Weights of a small GPT-style language model, trained from scratch on English Wikipedia.
Size: 14 layers, 8 heads of 64, vocabulary 19811, 63.9M parameters.
Each number is 50 + 15 x the weight over the matrix's rms, rounded and kept within 0 to 99. Layers, rows and columns count from 0.

# up: layer 11 MLP up, 1344x512, rms 0.0669, rows 814-848, columns 448-511
# down: layer 11 MLP down (transposed), 1344x512, rms 0.0396, rows 814-848, columns 448-511
# gate: layer 11 MLP gate, 1344x512, rms 0.0625, rows 815-849, columns 448-511
up814:32 31 49 77 71 48 87 44 65 42 47 60 48 10 34 44 53 62 35 69 42 59 48 57 63 57 42 47 12 59 71 65 54 62 68 57 45 68 70 54 73 48 32 32 34 67 48 41 68 45 41 34 47 65 31 52 63 68 43 33 48 49 64 67
down814:68 70 70 62 40 70 18 51 43 61 57 44 48 60 52 60 51 40 53 69 66 37 47 55 37 27 66 53 52 58 56 44 73 65 57 87 52 61 65 56 62 49 57 44 66 71 47 58 30 69 45 35 60 65 54 72 63 55 38 80 41 32 44 35
gate815:76 54 33 69 28 73 45 28 20 78 36 51 77 46 85 51 48 63 64 44 43 50 26 36 52 55 47 53 61 56 49 66 33 53 82 44 49 68 47 40 57 36 54 48 50 63 62 54 58 57 56 59 49 38 39 41 11 44 64 76 28 60 26 25
up815:69 52 57 57 81 40 53 67 47 53 54 57 47 31 82 37 67 54 68 36 58 51 59 28 70 74 57 58 40 38 62 56 50 46 74 71 63 18 56 46 53 29 58 36 37 31 50 47 39 58 43 60 65 47 69 58 62 30 18 48 36 45 36 72
down815:81 34 39 71 35 44 39 83 34 63 66 53 32 61 78 36 61 42 43 43 56 40 56 49 57 53 54 47 64 27 20 70 65 36 76 53 40 77 29 60 64 51 48 19 73 55 30 71 29 30 76 38 32 32 42 56 45 47 53 38 35 41 62 60
gate816:64 52 26 46 47 45 42 57 75 67 58 49 36 54 30 67 60 51 59 42 63 59 28 65 45 48 31 33 24 65 55 56 29 78 60 40 70 88 49 37 57 40 36 38 52 48 61 40 48 49 54 77 68 59 56 62 66 45 63 32 34 64 48 50
up816:25 41 53 74 44 68 70 40 34 53 55 41 48 51 53 49 62 55 45 64 53 52 43 56 47 47 71 72 78 28 56 53 44 51 77 38 57 70 27 66 48 44 28 71 62 51 21 61 76 65 58 38 47 42 35 48 38 34 59 89 18 25 34 24
down816:39 41 34 47 66 44 34 66 46 32 69 22 45 58 74 41 65 66 65 50 36 56 28 81 42 35 27 27 45 23 46 52 50 65 54 43 41 62 61 48 41 52 53 46 67 58 77 47 75 71 48 36 64 49 33 54 69 60 60 44 56 38 83 89
gate817:36 69 39 48 69 40 52 29 48 59 34 32 55 53 36 12 40 57 56 58 34 54 36 27 56 46 43 37 46 56 66 41 26 49 58 89 70 41 56 49 54 46 46 44 36 61 46 72 33 38 77 54 34 49 67 25 29 73 68 49 65 41 81 65
up817:59 48 38 53 46 19 72 42 75 49 44 68 31 18 56 41 56 63 39 57 59 47 67 28 49 66 40 59 45 45 70 40 30 27 29 70 58 73 53 67 45 64 43 62 56 15 65 62 45 21 56 35 57 40 55 34 43 48 40 49 54 44 49 76
down817:53 57 60 61 54 29 64 46 52 48 31 43 38 97 51 54 30 34 48 53 28 40 58 58 37 45 28 46 82 10 50 49 37 64 32 48 65 45 61 68 55 49 47 47 42 49 53 31 38 17 41 49 72 27 71 32 70 38 47 45 48 53 69 56
gate818:30 50 56 36 28 61 35 63 72 46 45 45 54 56 33 44 50 37 54 38 47 77 35 68 58 83 18 39 57 49 62 42 63 30 52 54 60 40 71 37 61 46 40 62 18 41 55 24 42 53 76 62 41 59 22 71 44 38 43 62 57 54 58 31
up818:46 65 60 04 41 50 34 27 45 39 38 51 37 20 46 29 51 64 26 64 46 32 44 42 22 38 46 34 71 26 53 59 68 38 57 50 64 34 77 09 56 54 54 39 43 45 68 60 62 60 39 43 79 67 78 37 41 53 66 55 30 70 50 68
down818:62 44 27 57 49 54 62 36 27 52 47 70 60 29 45 37 51 39 48 64 83 56 31 54 55 46 53 57 42 44 59 76 43 42 85 62 62 23 57 61 52 69 57 48 71 47 58 45 54 62 61 53 20 55 47 66 20 38 48 74 59 37 67 47
gate819:50 26 51 52 34 45 43 42 47 71 44 40 77 34 38 43 45 69 61 46 85 41 38 52 51 74 51 39 74 39 51 39 57 72 53 55 66 43 43 12 44 49 44 71 61 49 51 72 44 57 63 65 55 78 65 67 52 45 82 71 59 42 70 37
up819:42 48 45 33 59 71 59 66 65 47 66 60 49 57 58 36 34 66 47 41 62 38 67 57 27 56 66 44 56 48 46 41 66 57 47 46 62 58 67 33 29 52 58 50 54 71 50 69 30 46 54 58 50 37 49 56 56 51 78 65 45 57 70 39
down819:56 45 46 62 35 63 54 61 43 43 61 65 53 52 56 40 40 74 57 36 57 40 64 50 56 60 55 34 33 55 47 64 35 54 62 35 55 57 61 29 18 51 58 62 76 45 39 42 70 80 44 62 36 76 63 57 52 54 27 59 58 42 54 58
gate820:86 63 41 45 46 47 41 58 56 55 52 46 57 52 65 43 45 62 40 34 56 56 70 44 33 90 55 42 64 55 34 48 33 62 39 25 59 33 77 42 51 41 46 40 52 34 40 58 10 61 28 50 35 00 42 50 37 45 56 49 49 12 34 76
up820:51 52 39 42 55 32 54 44 43 67 70 55 55 65 32 58 78 63 55 55 41 33 21 53 52 51 21 30 45 46 60 42 53 35 53 48 66 36 45 42 65 43 55 35 64 40 15 50 40 52 62 32 30 65 31 57 39 45 67 51 32 78 53 50
down820:53 72 49 45 47 37 44 58 49 36 49 61 60 52 45 42 26 84 37 62 40 58 49 69 38 49 67 34 22 22 49 56 37 68 72 48 42 41 45 38 50 39 59 68 50 47 44 38 24 48 27 64 42 38 45 58 34 58 45 77 52 54 74 77
gate821:25 48 63 47 22 65 67 30 79 55 59 44 40 70 37 43 67 49 33 60 46 31 65 36 41 30 71 69 49 80 69 49 40 54 59 65 39 60 60 47 54 46 64 52 46 64 34 45 36 49 28 38 38 57 71 79 65 54 39 64 55 58 48 62
up821:52 70 53 61 50 62 56 49 46 29 72 61 44 56 74 64 45 39 45 38 45 68 43 58 70 41 58 41 65 55 74 34 77 50 38 66 64 68 67 20 49 61 41 25 13 39 63 49 34 34 57 48 51 54 44 42 32 74 44 15 94 56 32 53
down821:58 39 55 39 34 50 55 59 53 43 27 61 79 49 50 35 66 64 67 41 49 48 33 54 62 37 20 52 21 36 62 61 39 78 34 44 55 58 61 71 37 42 39 50 51 37 33 66 85 46 32 32 73 15 46 56 66 43 42 51 45 41 67 59
gate822:49 33 47 33 65 44 41 53 36 54 31 78 63 48 27 55 53 45 52 20 43 36 29 70 17 45 38 56 60 41 61 53 67 54 41 39 32 21 48 34 56 38 64 28 53 65 65 45 68 66 03 50 58 41 34 39 55 51 19 53 52 83 49 26
up822:30 63 54 53 53 39 61 68 50 43 61 37 53 57 43 55 07 33 46 60 77 52 86 46 47 65 74 47 34 49 39 64 51 51 69 17 27 69 38 74 44 53 38 45 54 32 53 35 42 56 69 43 63 43 57 62 42 47 54 52 51 85 70 48
down822:47 35 77 75 71 42 39 62 63 24 53 36 37 34 42 51 55 43 52 45 25 14 54 59 36 39 48 30 45 49 45 49 34 58 35 59 56 53 30 53 62 37 75 55 36 70 58 45 54 19 39 51 55 46 50 79 41 69 58 13 29 74 52 64
gate823:39 28 60 48 48 77 49 36 50 59 64 37 61 51 51 67 41 24 35 39 61 56 70 20 43 42 45 33 75 58 73 47 65 59 42 50 22 32 62 54 54 57 13 54 45 53 28 27 66 61 55 46 49 40 71 41 59 53 61 56 50 26 51 54
up823:42 52 46 54 40 35 22 63 48 47 31 72 47 42 41 51 63 80 44 54 29 28 72 58 35 53 49 83 40 38 39 47 17 21 54 61 74 64 46 22 29 07 43 48 69 32 58 49 43 44 30 48 50 56 56 46 23 48 51 72 79 44 44 54
down823:55 63 67 45 65 47 47 71 37 30 43 23 40 17 41 36 45 71 57 47 69 35 70 36 51 59 63 22 42 52 37 54 60 59 38 37 47 48 45 49 63 63 42 33 47 36 82 61 41 37 46 64 50 65 12 36 34 53 79 40 59 55 56 47
gate824:68 46 36 37 59 68 36 65 59 46 60 44 62 70 69 32 44 51 59 47 22 61 65 29 42 69 33 34 61 41 68 54 80 39 51 56 53 26 52 45 33 40 56 70 61 60 51 75 51 58 69 46 42 60 50 40 30 58 36 50 47 29 64 55
up824:63 58 69 45 61 77 46 48 57 64 84 84 35 43 49 44 30 74 57 48 33 42 19 29 28 53 53 68 33 43 70 57 51 57 39 48 41 45 55 52 76 54 60 69 40 44 65 68 38 56 51 45 80 71 54 54 44 53 45 66 62 44 50 63
down824:68 59 36 37 54 69 51 57 47 64 65 29 46 50 67 48 48 58 67 44 76 66 61 64 60 49 58 21 50 39 67 42 75 53 25 70 40 59 41 39 45 51 48 58 37 32 61 47 52 74 36 32 19 63 72 41 37 64 40 48 54 46 49 74
gate825:88 37 57 58 62 34 35 85 59 80 54 46 35 49 69 77 44 49 38 32 47 36 39 31 54 42 45 29 40 60 59 58 34 54 41 53 31 37 48 63 62 69 51 38 63 43 52 52 31 67 62 69 24 41 25 36 38 43 54 41 38 86 78 27
up825:33 20 51 44 72 55 63 44 57 56 45 16 55 62 36 71 66 48 46 49 77 54 45 47 37 49 57 49 71 36 57 62 46 32 65 26 08 47 77 36 47 36 54 30 65 70 56 74 48 72 64 44 53 53 55 56 41 32 56 79 33 63 63 51
down825:52 42 45 29 52 46 22 50 32 28 25 50 39 66 33 65 36 38 58 19 48 59 59 44 58 81 36 53 50 59 41 50 52 47 52 31 47 42 64 45 73 35 36 55 77 60 34 57 73 38 44 78 58 36 36 64 57 84 77 45 44 45 55 23
gate826:66 67 41 53 34 64 39 53 59 58 49 81 58 45 43 61 19 56 43 58 67 44 74 56 57 42 83 36 57 62 60 47 21 44 74 32 57 58 48 27 32 57 63 29 55 81 51 43 65 43 59 42 50 56 45 66 54 41 58 64 72 41 36 50
up826:44 38 67 35 55 42 66 55 28 47 83 41 37 52 65 21 26 73 60 57 55 42 42 44 38 10 46 43 83 49 54 59 51 68 38 72 76 63 55 69 44 45 78 29 60 49 53 53 28 46 71 49 63 57 47 31 61 53 49 60 82 54 60 43
down826:56 18 18 35 41 64 38 53 70 56 48 44 50 73 33 48 46 62 43 45 55 42 38 38 50 34 68 40 73 74 33 61 69 60 46 65 43 54 30 44 59 55 35 57 51 60 44 30 76 91 21 39 77 65 76 34 15 24 55 45 62 68 30 61
gate827:34 77 58 45 44 29 56 46 37 59 46 57 34 53 30 48 40 62 60 48 56 57 62 52 75 54 54 40 63 64 31 31 59 58 46 47 16 58 80 65 45 44 64 54 44 33 62 40 61 38 67 58 53 46 67 39 46 40 41 44 61 51 57 27
up827:46 53 64 38 51 45 72 50 54 33 58 68 50 47 38 21 59 48 51 37 54 33 38 61 12 66 65 61 28 43 21 55 44 63 41 50 53 31 38 57 57 46 54 29 50 63 36 49 52 52 57 53 32 67 50 50 60 39 46 58 55 61 50 38
down827:38 63 76 35 43 44 13 50 55 43 57 67 65 39 19 58 52 43 54 36 72 53 10 32 58 55 54 71 32 43 46 67 49 41 22 36 75 70 45 72 45 49 54 47 54 19 67 58 37 78 83 41 77 71 63 63 60 60 66 45 37 54 77 72
gate828:48 07 51 54 58 35 48 54 61 68 38 37 50 59 77 76 39 67 70 80 48 53 46 67 66 52 32 64 65 50 46 25 73 73 25 55 37 68 42 30 44 43 38 39 64 51 36 42 42 40 30 42 66 33 17 72 63 67 40 53 47 35 42 12
up828:44 44 19 37 49 28 92 30 58 41 91 40 53 59 42 51 59 52 66 58 55 57 16 69 56 61 28 59 32 26 37 65 40 69 41 29 35 41 72 45 60 45 90 32 61 43 65 81 35 36 46 60 42 59 56 58 45 45 22 30 78 57 58 51
down828:60 22 66 59 58 76 99 73 42 23 55 54 47 31 62 57 59 58 59 29 58 69 52 46 55 72 33 80 55 33 67 48 55 68 56 57 32 30 54 41 30 43 52 50 50 59 32 55 73 78 61 62 52 76 57 50 39 70 50 41 30 52 47 46
gate829:38 51 59 46 36 36 51 70 44 59 38 59 29 43 38 54 46 44 62 77 55 44 56 61 42 52 53 48 48 81 71 36 78 12 66 30 82 70 71 46 67 45 40 26 43 53 42 29 32 51 46 80 55 73 64 46 54 99 27 45 47 45 63 26
up829:50 18 57 82 52 73 30 42 44 35 60 23 50 41 73 32 59 51 34 71 77 74 55 38 19 64 26 16 52 55 65 77 57 59 57 50 55 32 48 31 54 61 60 45 47 50 78 94 50 35 74 47 44 38 56 52 82 60 71 44 32 47 89 43
down829:81 41 36 45 00 52 63 49 00 61 74 83 34 84 49 69 28 29 51 43 62 66 37 64 65 42 52 48 16 49 54 78 50 69 41 55 49 40 53 51 50 35 50 57 36 54 79 62 35 57 58 40 43 62 61 77 67 46 58 53 31 38 50 58
gate830:24 52 18 39 49 40 38 55 52 40 50 43 55 55 55 77 29 64 46 41 36 58 30 52 63 53 30 44 87 52 56 37 42 48 31 54 55 39 37 24 18 47 70 56 60 87 52 66 46 43 57 50 30 47 61 46 61 39 53 37 42 53 63 53
up830:49 61 62 78 42 39 67 73 55 48 70 38 65 66 27 56 59 53 30 61 68 61 44 47 40 32 59 55 34 63 32 40 27 44 55 42 81 67 57 65 72 33 33 38 36 49 39 66 24 44 49 38 47 55 44 60 36 60 43 57 38 44 66 53
down830:37 42 31 35 64 49 41 51 57 36 58 73 57 62 24 50 38 68 46 44 10 53 36 41 76 50 49 51 65 37 48 51 41 65 38 49 29 39 49 53 51 51 30 38 48 53 74 73 53 33 45 39 46 46 70 27 89 56 51 48 60 63 12 78
gate831:46 45 53 35 55 52 65 66 50 67 37 52 72 35 42 44 54 26 39 61 49 50 47 58 54 65 56 19 50 61 33 52 51 83 35 58 47 26 33 51 54 36 64 40 64 30 31 49 23 47 34 61 64 24 40 43 35 79 59 63 37 47 55 65
up831:58 42 52 27 56 50 11 70 30 58 70 24 72 41 43 32 48 69 29 73 26 42 62 49 53 44 37 44 47 54 48 69 50 47 54 63 36 73 66 54 91 66 64 45 68 53 57 56 47 33 75 38 49 65 29 20 58 47 29 57 49 48 48 73
down831:51 51 49 50 43 52 52 38 53 70 58 65 41 54 54 43 23 57 50 54 77 55 65 60 53 61 55 39 36 67 51 53 46 48 67 45 53 93 12 56 56 42 28 18 29 39 53 34 55 90 33 54 41 64 57 74 30 35 77 39 52 34 09 61
gate832:24 53 21 47 15 58 46 36 53 58 64 41 61 34 39 57 66 35 43 52 70 95 72 60 54 66 37 31 50 63 31 50 30 76 25 43 19 53 58 67 48 34 78 32 47 58 47 31 80 48 24 47 35 64 44 46 49 65 63 65 66 52 43 78
up832:59 46 86 62 58 36 71 76 61 74 55 61 48 74 50 41 40 40 74 48 28 83 86 60 49 66 70 42 53 70 56 47 49 23 35 43 60 20 59 56 84 53 61 39 79 64 58 29 44 42 33 62 57 71 39 66 25 28 54 53 53 65 35 72
down832:65 60 58 51 26 76 68 56 71 61 47 73 42 34 06 70 75 54 55 60 25 74 29 46 51 54 57 44 53 68 15 63 70 28 53 71 43 67 49 55 38 77 67 27 45 80 62 56 50 39 45 43 56 48 50 74 45 55 80 64 59 63 51 30
gate833:52 52 51 51 83 62 54 56 51 44 53 40 44 48 54 40 31 70 44 38 82 43 43 54 44 43 46 37 69 54 59 61 32 85 34 15 26 19 31 62 52 71 52 31 39 88 50 31 51 59 65 18 56 24 57 87 47 56 68 50 38 44 49 55
up833:53 74 42 49 37 56 54 26 53 58 55 57 65 31 36 59 30 40 64 75 52 71 32 55 41 67 35 71 37 33 24 37 53 22 42 65 48 71 52 30 40 34 46 35 25 38 42 37 29 43 39 71 72 61 55 58 69 28 70 32 30 73 61 47
down833:39 50 39 57 33 37 75 41 19 60 47 65 29 51 23 43 48 08 12 55 65 29 62 74 80 34 46 91 43 59 57 71 68 48 71 63 53 57 70 29 44 50 45 83 91 61 46 66 98 64 48 48 86 54 30 78 53 55 49 32 61 37 23 33
gate834:64 69 48 61 55 42 56 42 60 57 69 49 73 79 25 67 16 67 28 63 72 46 51 60 55 59 62 46 42 19 49 39 59 40 49 03 48 54 40 59 32 13 90 51 54 50 90 58 49 38 62 33 53 50 59 46 37 57 52 53 66 47 66 63
up834:70 69 60 56 67 58 51 23 52 70 50 35 47 51 32 61 30 81 25 54 72 63 49 51 46 40 45 49 68 30 70 48 74 75 38 62 55 48 26 48 34 24 24 10 40 45 79 54 36 62 62 51 52 63 31 33 52 36 23 31 75 35 50 63
down834:64 63 72 65 75 48 52 51 53 37 43 53 42 40 55 61 57 31 36 74 66 60 57 35 55 53 54 35 68 30 60 34 65 55 49 51 62 40 48 89 44 09 44 58 53 52 56 42 13 56 58 28 47 58 42 32 46 50 49 50 59 58 67 60
gate835:38 53 37 67 24 27 85 50 74 40 42 58 57 62 28 74 50 41 44 47 50 78 25 69 33 73 55 63 55 50 48 50 49 42 55 41 75 80 39 41 56 33 51 66 33 85 74 42 47 48 64 63 56 35 55 66 26 48 69 41 47 56 56 46
up835:68 59 52 33 62 71 39 94 54 26 37 45 32 36 52 50 58 44 38 39 59 40 45 47 49 61 33 66 55 49 44 89 66 48 51 72 46 61 37 04 60 33 37 38 22 39 50 46 31 71 45 67 29 47 64 36 43 33 41 63 57 88 67 19
down835:32 78 39 51 22 36 53 43 39 20 41 57 58 27 73 36 60 54 27 67 76 56 42 57 42 69 37 71 48 49 67 53 48 57 58 61 58 66 68 22 59 41 62 52 51 43 65 45 65 65 33 32 56 68 54 48 62 61 65 16 43 53 55 37
gate836:75 31 21 58 44 52 39 56 59 79 33 41 50 64 42 48 37 61 29 64 57 40 05 54 65 56 79 39 45 25 55 48 40 55 36 33 26 82 47 42 76 46 39 70 66 44 50 39 29 45 70 46 28 42 54 20 57 45 54 52 47 26 54 52
up836:83 55 47 49 72 67 70 39 27 47 65 74 28 50 74 80 49 29 45 48 77 18 53 65 46 61 73 46 39 55 50 37 51 29 61 46 45 43 52 40 09 46 64 72 22 61 68 59 63 52 54 58 43 47 57 38 34 62 86 48 60 56 33 46
down836:58 50 64 69 26 79 75 46 30 37 38 55 21 33 52 52 30 19 45 62 53 51 57 51 52 49 74 55 47 87 56 56 09 65 68 55 27 62 48 69 70 55 20 46 41 60 43 40 16 36 51 39 54 51 36 69 49 41 63 54 21 62 64 34
gate837:32 48 62 60 35 68 42 51 48 43 50 46 47 28 52 38 44 54 53 47 35 41 46 51 66 48 48 43 63 78 45 49 48 50 50 52 69 66 61 49 42 66 59 51 57 60 51 63 48 23 55 46 54 45 35 55 43 68 47 50 46 68 50 27
up837:46 45 68 70 55 75 27 73 43 65 39 51 44 62 52 46 48 28 63 34 39 61 42 58 48 46 52 43 47 60 42 35 52 56 64 53 52 55 34 50 37 43 38 52 32 27 15 48 49 37 63 43 54 40 33 54 68 41 39 28 31 33 60 54
down837:65 54 55 30 64 33 27 46 50 31 64 39 56 60 42 33 66 57 50 56 35 37 35 63 26 35 50 53 28 45 44 24 36 88 37 23 36 51 54 59 59 46 59 31 59 63 66 62 41 33 79 56 57 72 32 74 52 59 38 39 61 68 30 69
gate838:51 77 60 34 35 57 43 66 67 81 38 40 41 67 45 37 64 28 33 60 52 56 58 22 58 51 43 31 54 25 61 61 32 30 32 61 62 07 19 13 61 61 56 85 51 28 26 67 50 55 63 45 61 41 57 27 43 25 63 53 46 55 59 44
up838:86 37 30 44 45 62 42 49 62 54 82 51 37 49 32 34 44 49 15 34 31 62 49 57 44 49 62 76 30 57 39 51 45 51 72 57 50 47 77 53 59 46 37 75 66 51 51 66 25 17 84 53 39 21 55 48 64 33 26 67 49 54 28 52
down838:45 49 37 40 22 45 70 53 44 30 41 45 61 22 65 39 71 24 59 32 42 24 57 53 63 73 33 39 91 48 34 59 54 67 56 73 25 61 58 41 70 42 39 60 15 39 43 88 47 25 40 46 41 65 49 44 56 54 56 26 71 55 41 30
gate839:22 49 42 52 33 43 76 58 62 56 72 47 59 54 36 28 29 51 58 53 33 45 36 67 59 53 66 57 49 81 82 50 55 47 61 46 39 49 51 56 59 62 31 24 41 44 49 51 02 46 46 61 17 72 29 18 53 54 52 51 38 55 64 27
up839:73 71 29 71 41 24 49 35 66 54 36 45 85 60 57 20 27 60 44 55 81 71 53 66 37 24 62 42 23 50 66 49 38 46 52 53 49 45 03 72 40 41 66 84 47 32 49 41 80 42 77 42 39 46 36 38 52 46 58 56 30 41 65 41
down839:36 42 55 45 65 58 49 41 48 48 44 56 25 51 86 74 51 20 61 73 67 70 71 39 50 50 43 31 41 50 81 80 39 38 57 76 32 50 47 47 44 67 56 66 47 42 62 70 41 64 59 71 32 66 53 23 37 57 60 62 53 45 62 67
gate840:31 61 67 39 51 43 60 39 19 63 25 49 11 69 64 40 95 49 30 44 21 42 48 31 58 58 31 10 63 52 54 30 42 75 41 58 52 56 50 48 61 41 39 60 12 11 40 76 44 65 59 82 52 66 48 34 55 46 36 55 30 58 22 24
up840:49 68 42 60 28 48 53 71 24 51 42 21 79 47 47 55 51 33 54 55 55 44 64 33 61 11 49 60 70 50 76 75 90 27 35 40 56 52 43 46 58 53 48 80 33 34 37 54 54 57 33 50 68 64 30 69 72 56 59 41 55 63 34 35
down840:57 64 51 64 79 67 46 51 33 51 56 62 30 38 67 49 46 33 48 69 42 48 40 50 35 44 26 69 59 57 57 48 90 48 50 38 50 49 32 52 40 63 81 65 27 38 34 51 64 39 51 48 56 73 51 59 47 47 49 64 83 59 57 58
gate841:59 65 82 30 45 17 65 10 50 44 46 57 45 57 40 49 44 48 64 74 57 38 39 61 59 75 99 26 64 66 72 59 44 51 49 32 42 61 60 40 58 36 73 47 43 41 31 33 14 53 41 50 44 62 50 41 76 49 58 56 29 58 82 31
up841:43 32 64 67 50 82 62 54 59 42 46 51 45 37 74 56 35 44 57 04 49 38 55 59 94 33 44 59 37 63 68 39 46 95 23 41 24 38 46 48 24 51 33 57 51 59 47 69 76 45 78 52 65 40 46 50 49 36 46 61 46 59 42 46
down841:14 76 48 40 57 52 67 36 53 46 37 56 71 45 75 46 30 80 48 49 42 62 13 53 29 68 60 46 42 49 48 44 54 44 62 35 34 57 28 75 36 21 66 56 39 58 29 60 79 41 57 45 49 37 53 62 28 50 43 46 21 54 67 32
gate842:31 61 18 72 33 70 61 52 28 47 61 53 46 37 40 42 73 86 68 51 50 69 42 80 68 57 35 48 70 43 46 07 43 52 23 72 31 63 52 37 55 66 56 53 61 47 55 46 42 61 49 55 60 54 57 53 69 26 46 52 38 35 28 43
up842:42 26 40 16 37 22 37 60 64 99 63 55 52 42 53 40 47 49 29 42 47 72 42 39 43 34 60 47 49 55 52 40 59 45 34 86 40 29 48 55 41 50 59 39 54 74 22 55 65 20 36 37 47 30 27 48 54 43 68 44 41 68 52 48
down842:65 57 54 29 62 49 78 32 66 41 39 48 53 60 54 51 38 60 52 86 64 35 61 48 39 67 68 54 67 40 96 66 43 37 55 53 48 48 50 65 47 40 23 53 50 40 39 49 55 44 50 37 34 59 37 38 47 39 43 53 74 59 56 44
gate843:49 78 65 53 31 70 23 51 56 35 88 19 40 60 19 51 52 49 59 49 65 58 12 70 32 60 55 59 68 46 55 40 73 50 55 66 54 46 55 40 55 34 44 30 24 55 70 41 54 62 50 35 62 49 55 40 33 63 44 40 63 49 49 33
up843:50 40 25 74 61 68 62 29 42 14 51 74 58 78 66 74 75 57 43 35 61 51 50 36 25 41 51 39 47 53 38 68 31 43 38 36 45 62 60 39 60 30 51 45 53 38 41 57 27 56 81 63 68 48 62 60 62 52 65 30 63 39 50 53
down843:94 57 71 77 76 57 37 57 25 63 75 60 65 25 49 47 69 46 54 40 51 54 36 44 58 33 44 50 51 47 15 77 65 36 39 47 57 78 54 37 65 44 35 85 46 48 76 50 36 64 46 51 76 46 58 45 77 48 46 37 45 45 07 28
gate844:36 50 74 25 49 45 42 34 56 55 07 29 41 71 32 39 77 62 35 54 60 52 60 60 99 59 57 18 48 55 29 45 62 37 47 70 63 51 54 42 26 54 16 34 41 65 62 36 38 36 52 36 51 60 33 44 54 83 42 53 30 32 70 27
up844:40 63 52 61 28 57 52 63 62 26 13 56 58 65 37 42 63 63 43 54 48 65 66 71 37 59 55 72 47 71 32 33 50 57 52 49 75 59 59 33 47 00 29 67 48 43 50 12 66 36 70 72 41 30 45 43 60 55 61 32 63 34 67 53
down844:89 42 51 58 31 48 64 50 54 18 67 05 66 28 68 37 50 47 57 31 41 38 80 64 53 31 50 50 49 47 61 36 40 58 69 33 53 78 54 49 47 49 49 42 46 52 63 63 46 41 28 40 51 46 43 57 57 57 48 46 37 56 47 48
gate845:41 33 52 56 48 70 70 85 41 65 49 26 40 42 38 48 33 45 47 77 59 54 35 65 27 65 41 44 12 56 52 49 17 39 59 60 62 62 41 52 56 87 65 36 35 83 25 49 48 26 46 74 47 23 84 73 42 29 49 60 47 71 41 64
up845:58 52 74 44 39 71 44 64 69 49 30 49 56 62 50 57 54 49 74 34 72 45 58 42 63 57 40 38 60 50 41 35 20 79 56 31 66 34 74 47 59 38 65 55 40 78 54 43 53 36 71 63 28 49 51 46 10 50 61 58 82 36 50 54
down845:39 71 72 63 57 36 41 55 41 34 99 72 44 48 49 23 49 65 39 38 35 32 32 53 75 78 44 20 57 52 52 65 64 34 53 54 18 29 36 41 56 41 61 44 38 17 82 26 45 41 46 50 38 41 49 48 43 59 25 67 53 46 64 51
gate846:32 58 28 52 51 36 48 44 46 51 53 29 57 31 85 53 53 66 76 69 46 43 45 70 68 23 37 37 52 37 42 71 51 36 53 51 54 51 63 33 38 64 65 37 35 36 36 54 19 47 40 67 53 47 46 50 31 61 51 50 71 43 41 60
up846:62 25 48 67 45 24 40 49 55 52 59 58 60 43 32 36 33 44 39 54 24 68 42 68 29 28 67 51 38 67 35 44 34 58 75 79 39 37 60 20 28 30 35 45 54 56 59 29 21 31 62 66 45 39 42 46 39 41 55 61 64 43 51 55
down846:37 39 64 61 26 47 45 59 62 49 51 43 51 57 00 22 63 73 79 62 23 49 48 66 40 35 38 61 77 51 39 51 13 56 60 81 67 49 57 56 66 69 37 62 37 52 48 31 63 23 25 60 29 36 28 40 61 31 48 37 45 37 50 49
gate847:51 40 65 42 71 72 33 68 83 72 65 48 51 37 39 50 61 27 45 27 67 54 74 45 44 62 60 36 66 31 38 47 18 48 44 70 52 63 78 53 43 53 54 43 17 41 52 22 51 59 48 44 40 27 42 57 51 58 18 46 32 62 42 41
up847:38 53 39 49 41 50 58 48 39 48 60 51 39 55 58 45 38 38 67 47 24 42 45 44 31 43 65 26 64 38 61 46 70 20 53 47 65 59 51 52 48 69 65 71 49 38 56 39 52 37 84 45 57 62 55 63 67 73 62 54 72 46 46 49
down847:64 47 48 44 71 48 68 59 24 47 48 54 48 77 56 53 66 23 60 64 42 59 50 26 48 44 50 17 45 66 30 66 49 33 34 81 65 38 49 82 56 38 42 32 65 47 44 80 61 74 21 42 72 50 41 49 79 46 59 53 54 35 56 62
gate848:41 70 51 51 70 55 40 70 29 57 39 41 49 53 43 45 22 08 48 41 45 81 65 64 60 63 42 48 46 60 49 40 45 35 61 53 71 47 47 41 50 56 55 36 53 59 50 55 37 51 73 36 63 51 41 54 64 45 51 52 47 67 52 45
up848:55 43 39 62 38 14 41 47 53 99 52 46 58 55 61 41 15 37 45 28 49 59 48 60 45 50 63 65 60 54 73 62 78 47 53 64 41 33 42 51 38 38 54 29 63 58 49 67 25 50 59 45 51 57 63 46 41 32 30 45 58 42 48 52
down848:56 78 47 46 36 72 44 34 24 67 58 38 34 37 43 31 66 60 42 60 53 49 52 58 46 70 26 30 73 88 55 53 36 57 50 62 65 26 52 50 62 57 55 29 63 51 47 53 43 58 75 12 75 26 48 66 34 52 43 52 55 75 49 74
gate849:40 34 82 51 47 35 79 40 58 30 58 50 66 49 42 58 78 21 70 54 39 43 45 41 43 55 77 46 69 30 44 54 69 58 50 63 59 40 61 54 29 20 28 70 05 24 41 64 72 59 47 39 45 76 33 42 71 94 64 43 34 56 52 39